Each number is 128 + 32 x the weight over its row's rms, rounded and kept within 0 to 255. Layers, rows and columns count from 0. Numbers have three digits each. The size before them is the row's rms in percent of the matrix's.

# up: layer 5 MLP up, 256x64, rms 0.167, rows 198-255, columns 0-63
# down: layer 5 MLP down (transposed), 256x64, rms 0.212, rows 198-255, columns 0-63
up198 108:083216124150223178108059140102098136086101091132137115114120123123102166113115150134127125067145059162131138117129137143071109177167156102087121150188107144152159120135120123140117106140128158
down198 104:172058121115077104142179099111151144162106185153135146065100135148100072095100083122113117144135168108151110160146146111154146058143126166144157134094130135154109139131149051148154142173192090
up199 098:162116089190035161103184138121173120100089105124077175147100099141131128054170143105153113118153139081107153124145133189099102159144113100140128133138143154163098113145110127108159114066180134
down199 095:139139109135147101129099103121103103141140162124167028136129141126159156106125173161092104154141058139141134150125166113159176119064124152104132199127139054106162142128129124143123100189056092
up200 013:069169159178138143117173129068131113084149140147101106120145121154078044135137080139205150131140162165147101136117173089138129123129157134165170128110169134156096073091154058139145141118106111
down200 012:204101092076121129145076099159115110157128117097131146122092114129191210076132172125097146105123084101127154148157062182156130130135089143124083125153097149114179163154102183128118111164123136
up201 072:162077103154052131131127073158140118146140097141128133106134180144101114148156097046147124143147142098160114139168128154091130059087133070109191124085096148186129129122105133131189139175152153
down201 063:120179151142156147113138191117149126116128176104133127134155081103081151116128170169093136137081126202094150167052127106140098170135117160135069136131163151058094140118170095113078096097136091
up202 031:109155072145145119151132139174159076155144143158124103154122138107177164088146099137107195061130113153165126101115133126137111095170031060084086122082118143126143143181172137157116133102102130
down202 032:111100162115125105118155148135060138096122127093115136088118145123080065175102172150195073182136120142121136159105119160118151138061216177142173146143119117135105100066110133077123136143137136
up203 132:117128114106136158113082128098110139139136117136095133145098076137153136121176129083110114155188137147190127083161165063152176141168129126082109146165109130145207130116121116126041103100073189
down203 137:131181173186113142137183112172156114132104127089136099182176094119116117129108043135144144096058109084102125197115092114093115096113108148125164106131141130148129170087133154174102140138168077
up204 009:133112144142088118146141094094122168060132126118155153071092131113114075197078149130080125126137152177117129100137129144160098123113217148161154146138143196077162152125100123133110101078067149
down204 007:132155122116152180126107137145148089175144104134137116154156094120161178044156078131148167136157142060149083176119097130079141120126047124099124115152110090162111119098163142121153129192190114
up205 084:173071102091135166114159092161131123216136153105102128132111140112105102138105141144123168058101157086135165080149152161149126137151111150107068171022086118129120136119156132155165107139122137
down205 076:069159164157094176138121179114131169091121143143158134116111087112163145115191084168169078180147070147141058108085118123156174107094128073115175140153170141142112137114113130120067140123106106
up206 132:079121121111149114097093125102104159115102126110085158123114172115157147164148090162123151103127145128161167139123097152126131105125222054144097089123148100138089171061066112196139154180140162
down206 140:169111136176118114051144085139144128152164169110131139108136128104068129176106160118087110128147107129099080103156165139130159077111144174085158128093119085124176125200174152146189068112110107
up207 107:155126120136080069157203096098138108119173182086090110160160127158137125067138097151153143093185111108093113121119159163074116128124141144186162161108061159118092109164081113167160111136127134
down207 107:108175119136142136091106169214118126107042120093135151136110080104104149188106148110130132198103126176112152086111107141147101100104077132105122115153187127111156159142151210091105126131125125
up208 016:192106068107143097163090089189164098168113107119142123123133121090164187098128135108118155102146107066142148123147117210114132081125081122105142133103044146149164149153105171139123130157162157
down208 017:048167177155114138096164174107101147120112156106113112131164144142088088195123120144144114161084161181117131120085177072142135165106195121135133141139179094114065117105144109121117147069123094
up209 087:178098172160129117116114121138089159112120147112136077079135157137167150140171115130145175141127111045134156125134082094178113130125186103086158088102086088110103096156110111125145176216162099
down209 089:127190126143127139121164154128152096144138131164120172152114142167048117130082131120082083122088186160139085107079171145113081156119090144199111180116160138119078110131132117141170102053132134
up210 054:153105038107152097171056126173122125168135092136090171135130086145115114072139138137131101108155066085156138135164086158160148158139116143162112130155109053146142081153158162158118139154129174
down210 050:043149206125131125096185115115132132097095134103176084100144136133119123189128129115156158138089151171153153087131204130097114091132151079116164110123154152137071156098122125149121139050135119
up211 022:081167207139186153087160172104121096106134158103100089162176143107127125099166116178120120166085130172102141150075122065149158171119116110136099116141152086081082132114144135092120137120170076
down211 020:176065051123097090149118101120128184133130101165107184105049134189145123149094112099157152089139125088106132105198111172098114110158119127148152133119126162162166126153125136139145116159075174
up212 130:147102115121136185121137182124106145095179138195105097106162186114120110140146122110127152120091119092082156169028188121121153101149155128143160115078099119158106094103166115169124060112133152
down212 145:076121138113156111107180113107072110147099163133051201147161071079088177082136121136150146111150174084096140145156117205159161117105125163160112166126092121160109135134160152099111116104133118
up213 142:077144072151150108167093107137121118139181124129083170108131126084163147097184167131160103140134093185138110177136078154095136119122083082129107156110105174095136140130072158199136071138114176
down213 142:219093129121105107166096181130094131059127151100116104142148145136133117129110073113114075141100086114133145147099133115112125164116242122145157166110098117118116152145065144110160180152154132
up214 090:133110153091188118113182165094133185088117090088150121094143140126124079084077119103088151169148138139109200127137138140196127155103158173187101139077134121090076118113133091088159125117152157
down214 083:129134096142080172130102066126101122136158129164114122191126141162131166187153109103141151081086121117090114100136113110047150130140107101085124079166088137166205164177128137191102116145133107
up215 080:129146215153136121141171085139094158131085123136149146067123121076143131175156154119111128144113162121062139134046116138114155069118197119098145166090119148097149167091114149100111115190117117
down215 075:138142045128126142121136167159120128106125083155053128206140145208134123079095106083151155099164134149152115082156153118116091120132066093143117132124150167172083109139157127116164154110085156
up216 037:115114208154094128105173109070128126041147166142112150109134122145114103167130126135101077159122195185117125142074104125142144168099200121171143131135177152072123138113106145101111101114140088
down216 035:164120068090167155159089092137120125171112116148123095148136085166201154076141078123177174090129106066145114134216129147093106117178086130093118113140116163168144148130139118149122097135105164
up217 113:126154094143155089193099105178152116153151056152147153095088096124168128129099114125096192105137110086131150105177087170164105116140127185152102157103091114121146164133100146133145111103030143
down217 102:137140136162100157104127111115099092079121174179105132159147134155046121110120132163169095146132128149215122158100087076137186106139082074098143093160134129157096127106186153141100119144170085
up218 129:083174227141162114157156158074086100128131111121130096166106107097190147142129159150165160098136121140088076119066106154100186120133161155154115150132095109143102101095154115158137128077124075
down218 140:138118125124110072084154114123145117095147107120118168049085158191082071214104134136149141160124146191172158131150099084129075129120118098151107113145168115129144121145107140137099169165091180
up219 114:098116125167131127141178107115146110105073178130103136112103130072073132086147077144142081129128161162115131054137163137121189128140149145092174147100078112097109127168141182075136167175165179
down219 104:180119122079148144117079122112094110100219132140122162128167163216163169160105194118129117127102060108164125140142113132103121148112113123113112112142137143126143112098126104148109155131054051
up220 104:153171094107134138141143133118143200113095091152169108077146096148132056143049140129132201127145124136125146111148126075170085095151186123138156134109131143132112132144143037156105161112081148
down220 090:099110166172118132115133113104149147131126131108163166172092116110134173058157139129115110114109121111120113179103102202065168168147056134150128129178055135117105156094121176102163061137148150
up221 033:129124186124127101107181127118159097076122198112123129116140109178140136137165067121120102150130201168190109117120179075179148090121097102142119098155119101074052117116121154109126121093133169
down221 033:145125060126133138159122091134119109133147095113111108078138115118145134116095103161165179080155099078057178151187094161092130184132189157121160137073141166174199131128131124135109100143155098
up222 147:156085180120113168154165188162077124092118063124132146131156127119108153091188162101144125056146132198072170119107105108174121109135127083171088126078179145111104145140109119123154111105144119
down222 144:118128127072162109136113086105093198139094118181157050110084112086148156147136133088128180134134135054130154160163116136137147099104136136073170132185121116173159155137134148062100144151085127
up223 128:103095154174165163138111149116084137051165162183129156111128117145171171118147099123137093119115088079099114110049133173104138093134095158144098171150155096083122132110083147179169108134131186
down223 138:146139108169103147113108149105141119138130146140119189084099131168052120116115124099103170116166178080091186162157130127042091164130093122100118178148169134132113099117175161143068127176111096
up224 031:157123060093127104139115131188176081147128131115124140138121115121179156047146139144127154093153135113191118112164158168116098089146041111115116139120075165104127128163124167147107162076135190
down224 031:072147174182136126113143127122073152114112121135124096082147159135085093216109130146165115165094146131096145148091116123141163163099225164112143140125174096163098119070122096101137129145152081
up225 126:116128082156164091080084085121161105048135089158140141088166106106143134123172166106123169127164092106156148108071118187137132143115136128136151158166048117147161148118131062132110124118195145
down225 128:190137154170046141151178110129118170187128156080095118160129135107163102118061078143132130136109143148106140103131150044128101098164132138138178105147128089094102114173127138127122175189105125
up226 023:154084080138072106166134069112140150099133092131145184095077148142100096160085132088098132089144156112128146098156108235142099142120172161167130150103111188147131120136096154124143089088111155
down226 019:099196135122150162120109148147150075154120136098129074151170058111155159100172105161158155176112103146162102158093173046101151097104097106088164152158126064118122156099174122139110146131128103
up227 127:136151088118108111149149113172155090123178109079130163150159091181115187153060118135110080151159128076188113067129078153120118111094097119112139200099083150122094150141169172143107108127142146
down227 134:122158113160159104084112119117198145103105121137190082042148087070133056120166136147133171061098125140104124168154116121143122164106135157141161116169137155156184114124142105111075150146107106
up228 140:133142109090107111155131150215177122135133065153149150192118115140137210117163103094131114099143137104139110078148116113134144103138031091096082134125112143107161089152131141112079165169162135
down228 125:092110113168177117081156109083090121063106103150151150096160129076161053120138129157151181153159120114150173191125092118111106144123210129105180092162182124118104151150127108131137138086130142
up229 128:078093132143153127132151105129173105161097104110150110133189091171167118071165106141159184081133080182160160145107134194117119099108080118137072148046121133148131144121177123131143078110138114
down229 115:118099137087124145205085123126166135106159171085089110187155147137137096143107142120091056180147113103101128132175161117147099109163171189079091111127102115117078142127085180109152142080123157
up230 029:125094153149096077136171064115175133032121137134127168099082126157101139168132103078096096115149199125126128102112138191156114132133143155134126142138110187111089132156099184096143100079153147
down230 027:143157043113134180131091148132110089170145119103132086152188085127172143093153124150150195139137092120118123163192144061085127154113127110105139128105115089159209164104142106146084132146118112
up231 094:097218125146141153108116145112105141181115067140136073103147116109111130117116130182134186156082045155118113096147176078150103146111169142131135183129122099151121155122158045145137122125093120
down231 083:174080108122096077141125070144146151107126149080121161163111135117144082133110132089140086124185189077169172123164111196138140120156110116128122070125085162145125122102099163072144155104195149
up232 090:091145166167102087169127116129107161119111092130173130058095116107140165152139159145069080134134113143127120105082105132183135132158207168163089178165162131110127111136079169129147095112051118
down232 089:124105137128133207134156124135138107152127120161122120180171150122094062107158070138185161108117152132130088097169126107079128094136101087079146103094132145133172140086180073153106139141214105
up233 114:128097110105093163139121092146132110125106149127106164142122102106148109155117119174107097153135146121101100107116091161149181172113173107168069188106114069133168177095210157107155038167132127
down233 116:108116101136201110131105097149146057089134127109093099110162141127109131114189128141139176123142093142081103112190165161093088118129100163110157159108132131130127151171113029158100191176132129
up234 031:084147167131149128112143136070110169101135129145161081075171126154134059116105130160136162155141107164144124120121170087175105138116192155172157134147156104105084101104131018145127151127081137
down234 026:173106113135116136157081064151142109164117127097134175134097121117128176103111135117110121089135159068140130140142065222094130122151081138116095087151094160144178155131123207108123089148175164
up235 136:121086134171137147128162150093135147138118102068154132132135093060139134092051174158158145188110161168141195133045096122186141082103156123137100146090097162144150132104101103107157117141130139
down235 147:138139132121114105104191156167188087099083127085091144200183099043125169116131148136093127149153083152134104128133114120202105134158091132125077111111129175118141164147139121097091119119152076
up236 047:117123229148168110098149104088126182058108127103171102081160137101146113176175131098092153167121183142098128139101137124168114132105202137139151095150137126085077161106081111126109139123134138
down236 038:137150046130111147129088136155123085186141139159080150136114109149101161069134114140126136093156137125100088077135094111109148166116059141153082140131165130173190134165208172105131082145130110
up237 046:091119149151091143089147157106082174123186104132131154093110141158084083096118158174197088118149138127112171142123089143077139166098189123175146125109173141154125057098131081145121125152145067
down237 043:183083125123168134150087051139120105134119174124152101159084093118173154125134146101111141137144106140179128094118140158152139071146079126066114117149074133111142175198096151104157086114090191
up238 120:157114064103077102109145132216105171151124164135111136167136132121079107160134162144093063127166139083134111070126095094156158171113122078123139144108182072158101156154153168134140133154138080
down238 118:091126175085130123085105069080133145149110147124146157079148097173145091135093178151134146112108139166136164199145173127139107093068117132140156165166120136118125129105058069172098143141130195
up239 017:098125210145112130081177166062125147063148152117119131108146119168092075123146098116151092158136188179139128144096145088146145169098173138177141118153167118095061083098135120095132136120157115
down239 017:185114058126143142169084053145140107146124108145136126158109102148186180098121113131125168074136085073119129117194092161116105121172098129095121112128122166155202166160116139162111090139096145
up240 022:080155129150138161099143198119104113156167124136068122174158116149111101086135134186212132101141090124108126140106112069066148164110113109172132135140181097139140077107178102141107145150118068
down240 021:178072136093148106140112073116133155113095149146158146141041143136150133130123147077100112136120116132177151097140112213182153097175095126102100137112090166114107138158070128110169119099101194
up241 145:157146100138144122152139063101152082170121195123106112161163151126159129125157094131131168125128145190147099099117167105141105114175127112123109047076065151163073147172124161131125130086090070
down241 123:081160133129117186111101152105115194052140146119123095087107164178140179091113129121106127118157159080093134143138126124138184172083116131096127161094201148131154126100098185155100126075137087
up242 128:140100150119118136082124151093092129099119176147119144116082154141153054146165143088144100225200166132122115158106184113156123124073098143128132070095141153128085097131135165145111153069150149
down242 131:081132144191094148108207137158118135127116109126133117141122093027186146157141111122140185069182137083148125150067142098143156122114139133072151143094117130116108129119129100081148123184161130
up243 020:132144099107155172111056191165079141205107121146122086127150111102162151104107158181128133130112023141132144128137130060106113121142108114110115145153134092101176139127175093175125138150091135
down243 017:096086197155106080125179096108164151078135129132134171149114171126104090150104131102114086141168205117136145110089109215134152123141130113140130100124107167138050089124093140093138147109181140
up244 136:151112195175175122080136108113157118126068121155146128115117148088162117112135114162093091143099067112149137181141135105210159150124099137170126139110104083055098178145076127171118112176124130
down244 188:119105146192176142160141154146122118126147092111140163132134095104168121130115097085117135145123068159055189137144126118112108165126133133159137137102094027158099136124097188116102096197177101
up245 076:133109079093077099150122103124124122154176099152114151129151124200158120047146114121191130114214114062133120118133164143073110129118112141143147155145078148171133077106095087139151143153136177
down245 065:146151160149122143147115103156107121123058191078127110145137089066134179208114138138100142134077140159116150104090096103169125096140167107086107147107193121088135186154136185122141112105166095
up246 101:083117115140135153101120158119119153180145124142105103185120144175102100054099169195191148116114116114146108147121117091119155152140096140122059121126157064165083090069175108160139173150112101
down246 093:162090127110094106141148064126140127091137187109144137076092142107128178158167178096079148127117106089102167116146098191164106115123154112149191136130065170111122180158075140069133104131136157
up247 031:147119183108178083147108080148147169095078104117195112092134125082169171188136144109068163152129131095088154136131118155166120110129182128105136087121092143101150207120062129129096120140131120
down247 026:080169102164074167107141190107085127147170154131068134155161155162067123096137113133119122107128185158114086105101170070099131180100112111168103163138152094136101089160184149095168113115126131
up248 142:141096132162169122123103153155122158170127091157149155116071177134198165149123166189148166060111083092126117126120067105095100109094130085125106128148156114115127137111145105194117133170072072
down248 124:118125128090088164145128076086149143108173141109186144171140182164114132132118093149056176173149104142119186112132143132121068162114151147092128114075083151056124157135083138076142123095130163
up249 113:172061112109168103149152076212110171184120153127134115169155122103120119139105135187067076158076126127138136148153108127147159093093144142082131120119073071126141135124109117106173133185096130
down249 113:083181163147071170112105150101128087124130058148131103058128105193182160116101133086169169085132135142116117081100115104093119153115172136156130170132186173147170143145092123146102109109141156
up250 129:110124077152061104163171095135191107143188150137143141158122144194169159134143142106109178072161167144120074122084114155112090103124101091125065136134107127121111096181116173146096100153100095
down250 111:157076142078109119103092133136106162118072109094133133075144142087092099111123128120193083172115064089134135137120137120152161112123150152134184106134100156168132205096137102149138194133182185
up251 041:085166193140132144130159090098101106086137151131113074123168140116132103145140116193115120181070143168104137110108138092156125201094161154165140153083197113084091175137113076132120128142134082
down251 041:176080067110162117155077132150136156171118081138125136106080079150174136111113112120176123099140138058165126124151139184096113061183123111133114108166076185170149113128153147113148114129117181
up252 118:148122065078149197109008145121088181164060087163126117140140139092142149162101143134158121123121095164132118152157109129110117137137127132094113155145110135122163161095183076159144109140112154
down252 113:094131144146142078094182128105155108112144140128180109124163161127150097135127133142094112134147182105114184126095146111177131093112153133185152096097132121128075121124044166139050142113190056
up253 048:161112143110130117138101082214136186117095094104163087089141133101138097185090136121069173142152119114143154143161115102180119064161171111093178075101121162104152184142096132146119143135099110
down253 042:117185155177103131120159202070097113120160135116105125170182115129085156113130127132122112093123165172069098098070141118112130205084121145139085171175144114120092095109157178113151096122162122
up254 024:143077140164118123151150055146127158129129149141136182092098125114066094216109116108134093100114163141140101145138160181095119036113160129109163142115069141109157147118108155143154120167110183
down254 022:118193137082127146123129220134165103116161065118119095144158101109181182044107143135115176124159112121128104098095119088146112197114098128174118152119159166126092114115143116144122109096143079
up255 043:099151198165160145103151183097105127125126131091136075122179127100114081116138083164143132170096104195129130119117172043144142164105173128168143120164146067093082148084154093117146133129128143
down255 038:170099074113109100137125064135176133136147101153149162110065089157169133108076098127151147074140154049133163108164078215144098106149095148101143105116137177176152131142140151113135119139134099